Weights of a small transformer language model.
Architecture: RMSNorm before each block, rotary positions, untied embeddings.
Training: a variant of SOAP for these matrices, 102M tokens, 3110 steps.
Each number is 128 + 32 x the weight over its row's rms, rounded and kept within 0 to 255. Layers, rows and columns count from 0. Numbers have three digits each. The size before them is the row's rms in percent of the matrix's.

# layer 5 MLP up, 192x64, rms 0.237, rows 0-191, columns 0-63
099:178160058132121124132166137146116129108088106105128135094143105134135067061100142109087070137067133139130105177102094092130152102133073146148093139156045094085113131142116168075108127149142082
095:116150125107146093087132108098111169170172136132134088175110173081168120076087119083121156136123116056130145124165099158100078133157065164191149145160129135122143057169136082129095118081133125
108:038163059128093136064094118090163142160082081142125105092154093128075130137095094155087164151144123129123177143102097106133142138135131147077107114122120147084155164102085144090168126183131095
090:090119138164171106107157068181115067170108090159128129146181194140146140100096152097121145136132121166059105165128173096122110084099078115103091105088108068095156098141128158143152140160098154
109:124116058114109209186178105115097173091117106186109172169122131132117134134079110094148213117117106122151127135124122129134143117139109137079139131142071112065101098108085186114108156127142159
104:104094158167139100184102098121110025106139122095140171130077085135123097146128133159134081137157103217152113161140155142121168108138132160122154168136189108089148132118133088163179158104120097
097:143180116163145121135144076064118124126147156133140144080091133129089158127099089151151170127103108173130148163122114106145091089140216199182185157139116108193094117131135164127177094136137157
119:099179140160150211120135188108123115171084169130088104151161192128130078114109145166116111123145152185122124131152128115112117181153104116065170098092130123140104117128123144132047119190092148
099:170154088181203139118117148065134109142104093113139095107196103117082053113131139122137101100137167135117115116166129108123094193142139128100162195136082101100139152090151112140131182174121163
100:145127080092155133131172089092106174071117077114157088108197118128095136134144103181071166149148132095152106100128098070113131116140145106142088109127031092111097134150109058123125113137154138
096:111134140093105108146070112118141124095097151151111084104117176149103096167128057170147166117107147179113110107159121115018133148141112113142176125132140126135119114110050129057158126182150101
102:064097145082106127088152154152108149167145117104075099152097096115158169130148112119075153074123144110115132135145156090107140125230122095107106158157131129156198082130134168101177100162130083
112:182162132158160093089168074155115095095113143148170138151096162131076146107166145148116161165151090140119145117057142135156043151123137154101112129086161100069177152119109088098102108073143128
097:162120113140168129158172144088117151091050107154144155122131127176140112184053140127118152108159120125123161153104138110126130106101100135142071170212067167110101129101163129167058149139158110
112:147121132112135129144103088146131147180067190152176142142156117106136101089129153050112188128173163115143185119137166136149154096125111109128112107147172131129237147146166166080106129135124162
107:129145135125143179087118139164121105159145097138155160116111164121132152127112133065093151169139071078149086113099144081150183182148156115118096053106162104075112121140124133162169081196179146
102:120115136093171149190114134141193111158122165117095154141130125118120158096142128134107073169156154125080124139190159090118142111116190184109159182110128154136058141156093159151139095142198183
110:166135123127125106154076160065137168166158163094111098242134143132164149104099140100084115122170158148128132160095124195100104120111120120147101146111127161066107124135160165132195151134133085
101:108135130158103097131134086120088134124112117173112179173135110161110123159177148107183165176176113136093052112074172073144164163140149166100093160149141167186152111095121145133122115093082177
088:151161128148114115142152152074144167091153104127132110117159078086171176149097115130148129180220189162140150101148104094087144086132087045145115114123114112119131071164140132091160135111163096
117:149119149030121076120115165141164098089057089099128145114128128126176110109154158137136110120132142172135116160128113123186123140118166200110116134180066094102074070119155096161089106131126129
098:159137102124169160140140156071181100086131072121132131115153120169103145124120108113177116136110156193090084124063145105167109039115119180125148092169124081074134107122152159115149109084124165
098:172153140074108169144113131140109086109098132130162139147168062085123194133148070155149087117114074092114153108125126159144129152176158156140083079158117114166148137140100129177123083060065143
101:154149144103114125157042145199157112033100117110136164153148121095137113101139101079104146125086073084079090091121075148127164133091132114173147149142154079136167105113131147147095115101114114
080:150118119096193141109146114168165114115074141130136130151141138134144163154083098114140176168109137154162117137105166098084108097098132116129139063130205107035072089082125175094164100130100124
094:102136129118166153122150118141161116119085102126110174116164130141113154160128132168145092153069141168144120117071220182114096053140128109198199166136132108092151096098138140103070106124123121
092:104112202138141108157152175153120199103136104098184102098126079186078183116147145134088097144142072114165141135149132067150143130101139117177136105189119154151157162134168165125091165140112140
109:097033142098089110143068137130123127106135168109096060157133132127095113156162101095072130080123147102091168109095112110108139114115124142126126100109138176166142152102110154120191086154199181
113:108112151094125127040097105093097080096111130141111165095159110090159117132154147129061156146130128159139132130132090146079141203172194099105126145128124191103133040123134093144142103133102143
085:132113153171086186101173195156144101177114112186165161124154121160186147211177140143161124122113142112082145104171143130123147152095128130152143166078119132089135108091204115141111117148149118
108:086146148117155152148170156120164109099112128175098150173093062132097182044171126105131121134110102088138153112097087076129117098107117104119120108178150209163080079097152110101098140137141145
089:151139110174111120142170103127042160163117128122194089084217102123116136182097103124133127134107117158084156095135134102127114142117137147134119142136150091097148157178208169101169091111150081
106:175127141097107099122101135095109122192105163120141110145181122121083155165110169134106123113153143176218102205084195182104094155097107138165131065129122125096146145138123138154109168123098129
106:114202143126111086117167102073071182141140130063126133111117115167108125132114134151095163139139087114126133199117106140176124140155149142160132134115193211118170076154163145114151083145168114
103:201091150179124218156098117130131171197168133138135156146129088108118163142124149167126080150097147120076135146097119167126112136166111188096168083142149127161111146166079163136100106106099149
099:110175100157123086129137153125093097161107119151160127088129110104084107193126086188072121148097072171139113192124138121077156182188123124090097126123085121095130175150155165127070136143119099
088:146163108166169121125110132097140104141106098161146073152137097153150140213163128149103149141139057136117115037149126171089180124081156130083137166118147130084094100190118138088122130095110097
099:179165114095114167066145090128116118088127158140128150096102143112137144115084069198134117094128122076091140089075140148100142137151112190159160177144131165181126129085127080089111082111185116
098:123127069146124142062138175099173096140177140094141100162101109158127156212178065118130090110112094141136072175125177111147133163085132092128100164165153106100115115127140147143093190159118121
108:076081167168180155127158190145137060108118181127109099133101121112134165122160153109091118097120131132120154114175153109114142115162116122085147175139129122097112050053096122175126067116174124
091:145123054188051149081141119127080128204125072114144121169134189122115159149116111107112166156130153137097131180129129097158124151088115138146109148087091148099100115135080162195120116166117109
107:068076139154091126067174150091166111134137104121091134127204142129120192095128188090093112124105115121117167086149083093098079136107072141086106105146111161082149127117146073149127156120157134
086:133118126107145144106111146075128111138067094197102121064184131105127104155111104127126155078162174062161089178124216125090132073133147140141129153161077139145134118133070117078126121134125121
106:077088081153104122124067140093117121127180139198082105151132130156129142152124163130205118103113081159113139073131154121138147141054125097155167145133200159163122098173157121137146073142144130
106:104115111101108156090148140077132084135086136188139129154200089124105108126169084157136114123194108130175082097195110063069082116107143124111112112107089163156133088134105104119160136110136181
093:114141112078176076137148143103127123127130135140125121159080156138192090167143150153135133124071142129232140131122110136190161131107140080141099142084164156118092161117165032112089120125124113
096:126165175169125146073132149118117162121100159160131157087141098138114103126108141079143167131102164139091145091169129100127124096126108175150184115102037141144180122126097111153089201182162185
101:126094116087154116101159119149146097107142099153094146179158124140105185130127093173140123069187103200113053129095127141118134158083150140114101151156106137141122094193151148106131156173175056
098:148104143113120125104082126060137141105142095136102180126118130135129200142168152101090100116052178079155150154173073099133109128097095153116156138141166120173073155110131136078109163112063163
104:162148158153108101117134105140124106141151137090127101113112130120086101070093166185130092052098071098114097106142102119167161138136165129194103146211148179087106148125108144141145064134078149
103:109110090085109128145143134105116046031123144147056133119134140071113106116139128118119137163158114143094085094067087164104165118137146167102115177158133121095130089140097165090072125164125153
110:143109141149089108094162169133063114176125202128197129103144090178151085130110109158039173121121117059112147123106113104109153140100104124071122105094112120196151156134128098126124110115124154
107:166128107173122082146135084083173131132115147124137164128146129099119098194118075183131118139148134155144137142138188107066196122137115139162082165100146153173138120056129098063129184129127088
099:140099095144073146122119164132123087125161142105191080093158038155133086112144170107104153092084152119138114164113096135090108124146039099163158112142107127170174122105165159127142186125140100
104:092118155189137114089067130103145094159156152118137087112170129094179113199115153161166157121123132147118129126123121150136176119155124162167163048113088138191139091076093133153067120117165153
097:170137100122079159138135138160158139120076183116150143137040160134119159118171144130129136140181137100121145101094093124162131156106178104132075184122130074122159138126099020150155158122120148
087:125103080087125095166097136118162159160120161162154085175165104126111165120102155143124128160106083147126117086094082194062099155171160120106136086137149201116162154101142157105078159120126186
103:142083144218140145137112148136141079063143068165090082163140186168146109152095137122165086135149111144086205111166149094147144142119129078134133122096134111134167181170116115117125123164117164
103:080169083140111148114121117123109171148068158134116125092161093096194103119072093051167156071127134116074111087122199087132107146090133097094156123111102107134142122107100142169172101121154122
105:143174129100079154129120175140163113116157103121124140085134087167155120158177124078155076169091161083155152093108188142173124056144194131112144087149160120162090120094122160160155153126117182
097:092151150176123148132141158121083139188097182135072142115071165099136109116071122145134101105129155107129148072110131111206112061138149119096174058114118123112120077127106168132096147166099092
091:133130138095159113146142114156082160083194159201079073127140149138128153162156111085138168118097080097100108080163088178112168145072177167069105100159116132155141145137160126090123121105117150
102:087152165096129160146100094088160177177131144110181099079138091103156149117148046213113140110120150111143147133123106140091089133118107124104120123067127189153110143063123090092111112096119088
091:129117131145086187132190180124118154132148059144161122140115149088158165174161146093131192137196179181171068124130173130124143163106110154138099150130105163158146099098130107115143074097143156
107:106164164122178147100126121110137159158113094131075112125107109126103147156062156147065076116150137132181128165073171116118136127155070107124084140138139166107103131080147114114158123191111030
102:127095184186157137122159156150171116167162130158142134201148088154142127118133118146145133099177131138148122138109107066109101126104084141090132179164099130138075156189147076106086054103094093
104:184166120153135147068130125110120083135150129123137136132159111152096145154121152198171154087108168162102096143091157132120094215082155168118117113128131120122135112110174115194175123169053084
103:145054176170143147167138118119113099116159098113080089154080127173162128078134171157207102140089080115137140144110079114140087128117095081117134117123114208127075137136122143153071139148151147
094:151098037139115124100153149142152126131115144091116084108112231065118086103118178104146114125115107122163091178127134061120139131160083122124129184137199147076110111148152136105137139140116127
099:178139110157159116102119207172181096115159125112154128121177075146110100164152154129114170160090114183176128165127135200080139126122150150128168103145132100135170155183141177060136130120117116
111:126192148143128154113163098155122130061088058163130129125093175073107085176177154132122109090189133090109113166087129131111152093152133106091140129177122150131098174162120058117127110122166165
099:105088109067176120095138125132103097084083119118177110150133054135122105059119085151150152114193124115095143109106127105081087174072126110142102117104160130157129199132134078129131160072148118
106:072142096154123115081123086135127137097111145103114147097117104114167151143136170153094115090163117159102161097129150122117106118093167208119227125104130057112087119100110151174138139167187174
104:155185166126165137134113166165117159133101124204133140079103197103104162123154129136176126124138070186153126129107116115145157120131188134154043189107106103102139138144099155111130124173069126
102:123125090075129122138172152112029137078090144109110127092090136093195117171136130129169150134222143194133123121156178129143117136096136127087139163152144151152106127147135127125195153118164123
099:118144187118127143122096130125123169135034102130129127116116107076079130095149159190155133081141060099096096131101140078170162100135116140075123110102141111138117095153146061116100133059171139
092:137102095124108075119101104145095137221104101179041080130106084188160110131133089130153118114117089120129139147140093108123115154092083129164149142183051151150175111120118121131130108120110085
092:088121150077188149095133092156166090137169146105151108141170146158125176149098158136093163143104125164100206112142160095112136141134165168166136130122108086104114093090054061118127110087096169
099:186166104115130135153125157101119194099161150085157136091157133119221126156142141112161120127067158142076091116133143167122124113115126155084184095167115073124122162150175086155143076121133175
109:130145136084138101142091107082116113102118136202150161091120091179147100113122181153192113142120109124131071116150086150133139082070106076151079112196180081079119134166099127142146106147149102
104:175098152153170204150113065151154138171092141176075178117097142121049157079142142110099131159149134135066117124142125179114163127097111151113147088118136194107157097117154148143126136107139083
093:113132103172142162203073091142138154155092169068117111137083122106085146183185120150068140143120129199087069163129166137094102140134114127150092099090111099128134138101119125084157102115164154
095:162177102127199094151081135182140154104132133162142114199111147104117111134046098144183123156112169140126151162177091147072120119184134103115126112145078146095092170167125162120131094104143109
096:108155112078139146125128144142169137092102100133119068149058154123086152055128124124148066080127160178109082092124140116138160144102114068129145095132125063140113094101100194126142166163172161
109:078117173093112101183117160143188146116153156184134174164097091102167095168163123150116095168111121134151165101120117046106118121096109152105171101108096105169125069109147140078132147098098174
113:127097099163089121029156128167110154127090131145161143133171116183098134096119173114137059110119111124146096131094094075126117087122083123110109145137114153080152092141126092108078199174163099
100:092133056173141133163101127152109114115105121103128163195139130089061096115066108138089170156109113108098087177160114073135115119138145129077141086138132118056123063153094138120109105154106170
099:106125136136110178203155110103116108073122149135108113184074155159143073137103147087121177179094089157137152136153050105133072146134127176115169108115134130163090144095123161117130137068093164
089:096112028189120134115172145152132076123110122080081196150147124102165092127153172131068133083115196112163114156085128135136128119135146145100146109077069160134111156153106123128132158153107123
086:160064104121093138095135088164124196098078070151160150118166116144119135129111118154133115120172104141132160191113088143122195124110112202105165121135080141155151139078070142156157173119107095
124:141101128119140143185113184098126125138169103141125204106141132161104107116117113094112149147105163195137154139110190183101140134059124180135100126172165069044149123137080135114128138176124134
098:063104104141163107211079107152102114180093130147111143098112152189132160140201119102154110069123178081106079137145105156124104124112076101133133144138089129088179131160117076143104111133117105
096:161128152077173158153080175076116182170116070124155104139116123141127128098165121138126070160160145101073143144104112093164146127132125161161141131059163093065160196120115139130180155140098113
084:144131197176101159112092133091131111133149124119136143184094100112119119129090149111170111154116236118126134076108114151151199162115106096083135082123123118094161137094129197169132170113149092
100:110090136113140112117052118152116154158113119075136119070133126096119087162144145110134141123066120085081146092171119122121086076175122177147110095072134196183178148159110115128133179108151170
100:092175145138084167118091191141122163157081163063176122124115102138144149095130180161160079145135188118117101165133103066107047121143113060121122150122113124171144133170137138118112111166135153
105:086124112148171116066196107121171176162166145143119144074149143135126128128131120088073112078128170198087113159143116123106143092143091144136122122122074122126078062179139174183141161133143137
092:112165112150121172125179221143150127123133063165113084152159098129069122164138111224163159140148103115176131117101144106138143099138172162160168134109106107120146129091077129087161142142138091
086:137144136098107092119160104167128128126104142118066076113051173111176084160106149128165125171150185103142126160136130143126175170131120163126204132134097093127132149059162110166107106150079179
109:124200133133141122160119090149122180099128134120167116043153109152105149141122052111097122132129134128107202195101081124125168158141123120101161129149090062140134143130184168114102147135117192
102:102187152110066132127118171098101171092130150089206114083106153184105135145148121110138151082152140086128100113104095145182154137162108108071165117172146126169122130131219158124143113152128157
096:142147067124177115124171120142164073131101136122119102102163099121081133118099157116033132140083124141127108079092113085140155125104063163129167110112082171100132123138093082068111131173158172
090:084138153133135121157145143107058074178100068091124172092145115142106175120100118156167042183127102171117121124062105144122125097114084102099133118166144159164115119118172165112132110143172088
103:109115065150099142158196110173130098207109124138139161086141103135178104156128106099099149091144157160200150085107144078137140104143070153110114134112090121141138068114088142082133117077156154
096:109164133151166119196184155162149101161140155133151125157083156100147140076135134128163096098140152117090176080138086138096077156128113129144103105164097092110146114149065097184059116098138065
096:110127149068100170159160139113117151134062115063101155105100093136108158097160105144194088138092147098128185142087100173126099121107131143148171081147158111133115082095108113066134131140205150
095:172110082168153124114146154133107153060188099162134145075163150127158145060125097104111131137133146136157105144088090152192102118067172119112152111129128093179093091164071141147155123104129188
103:127121071167094178128144178166091127125120074080102137117128147157110057133128173131163128148119098164129107069124079094118128149124147082114061077151104130113163060174071121102121119138100101
102:120139115184090060092121135154125104123091099145118118186134153136110188154126110150192206130100112165124117194082093089137172151099137142059160099171180120142151087113145132133127099148139120
110:113175125153126157136169076114111146098086123128099101128090139094082113127167121128088132098185111119151152160160135155126142109193140092112089124169137142135180122078078092175181207108103194
097:128147100140098178118173140068161125071172094133125133150104173112119102152139060076122150112085144140136099124130135065090119153088125089176131155110173201169060127083125166118125118116125164
097:115180158135125150100144083130110137143094151080071146094124137075090137137121125138175109181152106126176184113163100107160137130125134120126093166065086112152038114184099124088144110143078086
120:166134149099169113127091166128148090127124157122097160148089133105144158187090101169201149133158129132141185124151117116089123185131154201151194135124179157152116151151107101107118102067076089
090:131062183101135108147169145189163170139168167127120141088127168134108147120104108176168111145177085155117119158100167095095087162171121161131147132060091167106116151099132112102077137179160163
093:095166140092138156123111088200127121195086097135067113124096136142146138133176095066113117165159105092135104122103153111151156166131147174190150201149151182155161144139160097081119131159139137
098:154117142094162110157121089002117147135165100080156085079144177133166137114127139087131125126096151165132094109171176135113091122111154134129177134118097120107139142152151197186158138108116093
093:104160059138056140113141104129105136131057074106177137105117090116096111110171091146170136078165174134126130109151117143160161099179123112120115134162185100120135125142109200174190118100118100
093:160142152093108160106156133145155102121207162125134109146144133167165100162150157156093114146110116178174071180114120125051075091137114084178108099108174150157106138177118095194146127099122130
094:123107129175126144062150153130125155127097115061164071100169117141058134135148173141164100157194182177114155125183170088149085140120187110121113120119143176127182145155137146150135150129150156
099:125147122110160153160137106169165090125063107094133153171098140134132114137088169165084156116198069150139155127131181126173096135107160120121087086141136153144045090143082093151096170079143147
096:088153145132188137127146116061188205101139063147132144162152191106116161121111162173143177087132127114126131178152095110118106127159126096157138070134126101167114058128091112145110119118086150
087:148132113154137141123102162116165183168091127066126130162093130183149169076104109085168162163142122154160168109142052123153145142068083115099128100080162186116109098093081108091131158110122105
105:126113136088145113107127121084122072123065172154119142197167081145119154050166114103068116165122133185080166097121129137103138121130133072173137129145073149131134138119169085126171118168147084
093:167206157075118124193148136101154145090145104149102098065128116108111122192176170195148133159126154126100159105116140136153099103164112120152154089153111052103129145174149079124153122165119141
104:123143093119116141147150153106106113058165193118135144129145204114195150142113128148105135087159145171124155145170138174141056156187181113142086125125199149111132138142117154128092126091096179
096:233109086126114133161117118085141076141093170137148100085150214188174173098109112124105080126155107154143146153131132098146122097135136095136113171145117124090087122126102169155112084177136138
114:129166162131074104116088106131101106170152138177143093161181071137139128147088103124125115155213119133092074107122098168114118118116145173089188152190167126182151081119116156152138172125115160
106:075145177123116178137147175158177118106111107145164141159168115117136149155173161181138148115148168143131122085157128066148130152130103097149133139069181158076128104057156162138061103137074118
099:098158161167099087116133131113124116143101161150138105114116136131155104149052144158138079131128118129074156111154179127096119139128083135181083095068137152152065202112129125046101119076167144
098:134100093131106116154101120150135136095115145105172102105124141116094200141109100130163078082121149116066190042170119110167136106112095128119086176115129147134173134188126088128143062156112074
103:123127120137098143139162135152123057140114137129096154174175126106094099122149143103136148100075155094113128073114165140105041140104084142142087066149089132089163073095154049131144099165161120
097:129093163116110130092071140101068142163182197132134091122099131133088169130101150114173066125150120126129074127104052187151157120095097079123124157080082143089151125160131135169144128097126094
108:087142157131070084145122092120133152128117126118125062091156102138073191100069150198102124144093148170191150082144123101118163098087137119137092172106171129175148134151160122109095101175136101
102:122199151152172147148134156139166077116099137101119184126154139062144108129113112139110170119128103151138138083074139134154102085102189133097174061144112128208155085137089116111099083108087124
094:180162181150123147097141085121146135105092157114140160131091088120144184155154106084072169101135110102091155156129149119077135176140048109081115150129181149188152150150078129121148104117137188
096:126105121142104151178089066113139117108108142126172114088072163109108118173107110096083108098132127104126164157119238123107189117143181124148116153139149133108145157147132064156091068086115150
090:103157113078102156123112234137131095092106131124192127168117099162101136132134157091125138181149130118109160071155116092114131148130076163153124083101126160146125169129148150165134067148206109
102:140115146136077194109083126144134146119178104122170101163128169056081124112110163175142127143120140167079167091100082117138104105136183088138124152156084097076150181126111125156078186147133156
106:125070125172091106127128108113166129105113102144176170129130126139081120096121136176087136165202086199103151171097112153177074175076107153098131115091122109109132125080150088088131171120084123
106:087058100125084103086086115146152119103163137136162145067178141117125157136120102193145190135179131149111122115119151141106069059111153103130114156133077098140115150086108067123118104187116157
093:207124132122144064134116113126088113159097179114120112108133119083099140096137104112174118196134165150169083201091103109134145062188052130155117115124167110099093102135132142134150113135093144
097:072137144109104111143062147109061095142132150110146122080159134101189129158126118125105115183146134117159122148111090064100106069108153180125111106086178136111116109197158091081116086140103174
087:158082077097134147087089103139140122185162183141134072098107161161155146156135142106106132115056144171113119122156183106125161119142141172149150145120109148100093107118171137103201073096174076
085:163154151075144142144159145192100101196135190114107133150131153125091130073155156143129123142116163105106102059161165129135156113156119167102192163093142070087154068141092141141155162128112085
096:145165101119090118103132111119162104078109169155076137142138117064078137102105104153134109206114119115095146162117149044147134101086154113139133155109138086145170105106112093181209085118129168
089:133146124186162118151160171121062138100127094131116139151127177188163149115072107118132122095143066093169154129126064104130168138131141151114177155131115203185158103097070122140132138141137189
092:045180113169156122144148172181141140106142096118103121151112132102119125093154150128132124134104168129181066137206081120092146154093125149147119160104096114119167138103151102151117038098120186
110:090088078110107144176084113179165090135185168079126103155123089172171095091135143133140156136118110136099106111116092155159130080155138186076142133141111200126116127141113075145072096145173157
094:183114104092191137157166124149087108137153081089104150163179121165098130123165084126142111158165166150112176111093076119098144111132151132138152105102120099173127176172154138085192172144117198
096:150157154153097109105165136136111156100111156136055147115088097138096138119197074135134176123144119140096180128072146157079148108161130095082157202096140201086100156111083130104124154151106129
105:107085123048129148117163166131147106127166146112170150107152120130075102108135088204140111115173183132046123065151145088149052117114156133151096103111118092100126113150121176118163098128117131
094:144106163134118165120137179097110113140100108143072139107095142124147174175089122120061131224118111106169138158080123060065155187120166081163121112101142173098131146112093100146114124124115131
092:085092171157103106130066138100128042141134108128118079100134132140112092144148146092115094115148198075136134108153125167184139093094147152148094121148117069137119119144128039081126126112181143
094:094188178169121111186149136090117124145094133124130132115112091130058093088134189077170119154132101142150096166090088163118117131108121169102140165166119132136094099151171172085154076176165163
097:098144127097080135127141109189147137115085143118108137110075132118156092104211103112121035143155138098116113203138114065088125103143075063115104087119153152097117114169119148104128151142135093
105:144128107082112128078151119172124164124124186147157140118098142068129151131163106106163197135151126118129138155152193184060117129197128179120107104102107129087162134139137124159165167069104073
099:105097120084140044103126120123135175049206073089115178120117173162155135156154069145155167185127117117099102128130108118080127149125108106079115086144122081107133154123140124124170105120124161
087:091073147099152046141178146087141118133071123164122136115127134166169103080111156133154118121154147135096171133051106084104104159096162137088121111145170147163147085185131128153083096148173095
090:126118122209124144100172165154116094056156130146131149120111133115152140127106190173152183110116139166124125167089095128192136150085174134114117058177154152123164110190106089119092127092156124
108:156196156139188119133126139162079113149098144153100103113118163183060162105127101111206165149157087155108082117104137167135135131103103133164111166149085158146113169133146136147134071150174067
100:122091141155088099118120086066131133148091124144111058158109187129094105122117143208099097093100142191124194094094093072121148123156152090155177127129172122153140134108121135137134099071163151
096:082108121084061138074120036133107142110118134156090177194139121118081145069119166186152117101124159105109159105087107161119154079159160148127149140150142129086126065118128109164131127103155138
090:076120074134148060153099192113126092147094106127120124125138114077107124115118137197131155104093142153136176101125073128079126103092111112155169095138114147124119156100138191081055192127164121
090:135130138144113105139076147089139056151180153129121177118066149126151113130125108147073134159126127155110129120133092096088084164119145118144110131111178218127139126119050049144169163111118087
103:109103140097181109115119093147143165131119160176136141126101072112091119051169138088153176148193094096109106227133168145181146117121150121114107157139128148102150068133134122086146183113119131
105:168074166137118137136107103158116114157177092106131110116178127194162134147161170141106123202127167163146165103109114130159123050131154062170113110122063194118149131104160139131122090092141138
114:155182147120117127093202137109162133134086124131096132155100058129117142097103134112115147110133161105131107052094106154138139182164194149106157131222121124073143113181091135129155136161110163
101:128158148112117114165123135143077096107158134107083119141152148075035087124088177117131139225107081152147117112165125172163114172126160166177106144109108109163148121146121153157155091176117156
110:121120108112119041120064135142098114159140131071139142091147084077090080147108085109168177164116138156127114132123117100143115117141111165071125151121120086155177101117060113175199144119104164
091:113086160133133166110098113085155098193119124165078206117102136209097124121087140123137098101055088163127174107113162109147138175113148133081087071117131122144172156164110159104120132147115128
093:160113057160161182126100127080186147112100134071129103140102140135112159170130131115095122156130134118085095109178125156039051189102091139135135138136136121141145094074130167129105150097166139
112:149114084140091158140138121073130119184112144135132153145121197114119092103123063088082127088125150137176136105154190151158111073108153170094199154118141122176144117120118131154125121115131227
110:092184136065196081157091087120128100188104134135131148097109133160158147066070129129111075169116131148136114147104164132127155115146127210151120115161125084109080110135156109122076113103142077
106:147135058121205102173124129116108124085115145117142111113128016160139121076063096118134124148138131145106140147127177153103082150084109104152112085167134148117136125089182147143135151091186117
089:121146101117091153169141162130137115096167180187127136170111096114135176178109103149133202131114161174147142154059086123150111142133137120101131099094112162056104171132078164175105125182144165
110:064131092130140108102197143128112134104125120056151183180093152088136117168177135169107164127136203160152078139167119122122121175188122083109122146102119157124150144102114098162145100146179158
101:147088139155079095095132160158191106187141069140110154161136094201083111147142084139086125132125161160134116185091101103102136177127151160092199150125106086117169118140155138156146118084116096
092:081092073149091158112138106088137137161128188136118076138163128125094187101143128129085109094101149097104130099140154113068083187169171081108066172085109087101096100105171141130133142104117150
098:141111157175094125096052102122148073138186104154142124130139150141158108128163120079123144162153053072099153089164161107068169146128173096120154160152079124120091130165076136097142114137161094
104:119161150137146084105121074054151097198162131131152108060140133102112052083135134164107097177096112165169115102128128113159088119153097112130159123126105140128120148059156092104062125099147107
095:132150091129116105119145086141123096122043108138067072179057107144119178093177094160145114152089130122104112119071088115074135094111110089158140125078117133144099154115151140095134192108170123
104:153168165137100057182111170109117100126133182129132154133147167131179137101157119134133073155143140171131115157192106202133170098117112126168184088093148101118092126094100141201155109122096128
123:092155121123115122090105119146101125070111092144192136098102067110113131178162160153125084183154167094145134157170148125163144088166128118184093194134118123115101192185151064101125138126154126
092:152104102160171153092134122140147154159108146114195103074103080140143109088101146146143124116119144053097192202171166113135061162129140082100138125159140117057113167120116119155103119108150161
095:133149096070083094153152101184109115085149167065147144151161107190121125098170170120139146170116129150139098098113117096078110115164122132154131152156180137103135109171098065120130117125226129
093:107172100133153129173118112084139147113100182094083090159162140092125105142109157067139165150076125102113124135131117090215100124141111119095062170107107100091078090076195141146095130113117129
110:083182153101138132112088132150131111110138081132135174223132132080159174156101138163096126140166089117120088094120121122135139129116096122105103103064134073193171154146068115150180081131118152
090:107111106178135204122115180057164096100127129077086122135144166104138138122077151071151109119119144150105112104104092121165186098095110081131134133098114125049173144138134120084141141138059105
097:102081155159082154101164134109119095123092119144171109076156121156126120131108141145112081092131146166124122089117116108060135080091072188135188070130127104081099104095101145077090155082130176
111:108097117169134128126081154132131086154168132166174132105150162133134124140127151144154088137179168115137106078105111133163085138053170078108131185118156110156108199147141116030089130164100140
112:100116117097115083133094083171119110122143116131183161142175107126074143094070172183147124129113101131138147168092145106199095070124119099125144192106132170124178144153123064150077143101118087
091:112164136144115117172075192115161127134115147126110087098176146125154084125111085197153110062169079165180143153130096083097141162085080096160170139146141122147136126134155098169083105133087090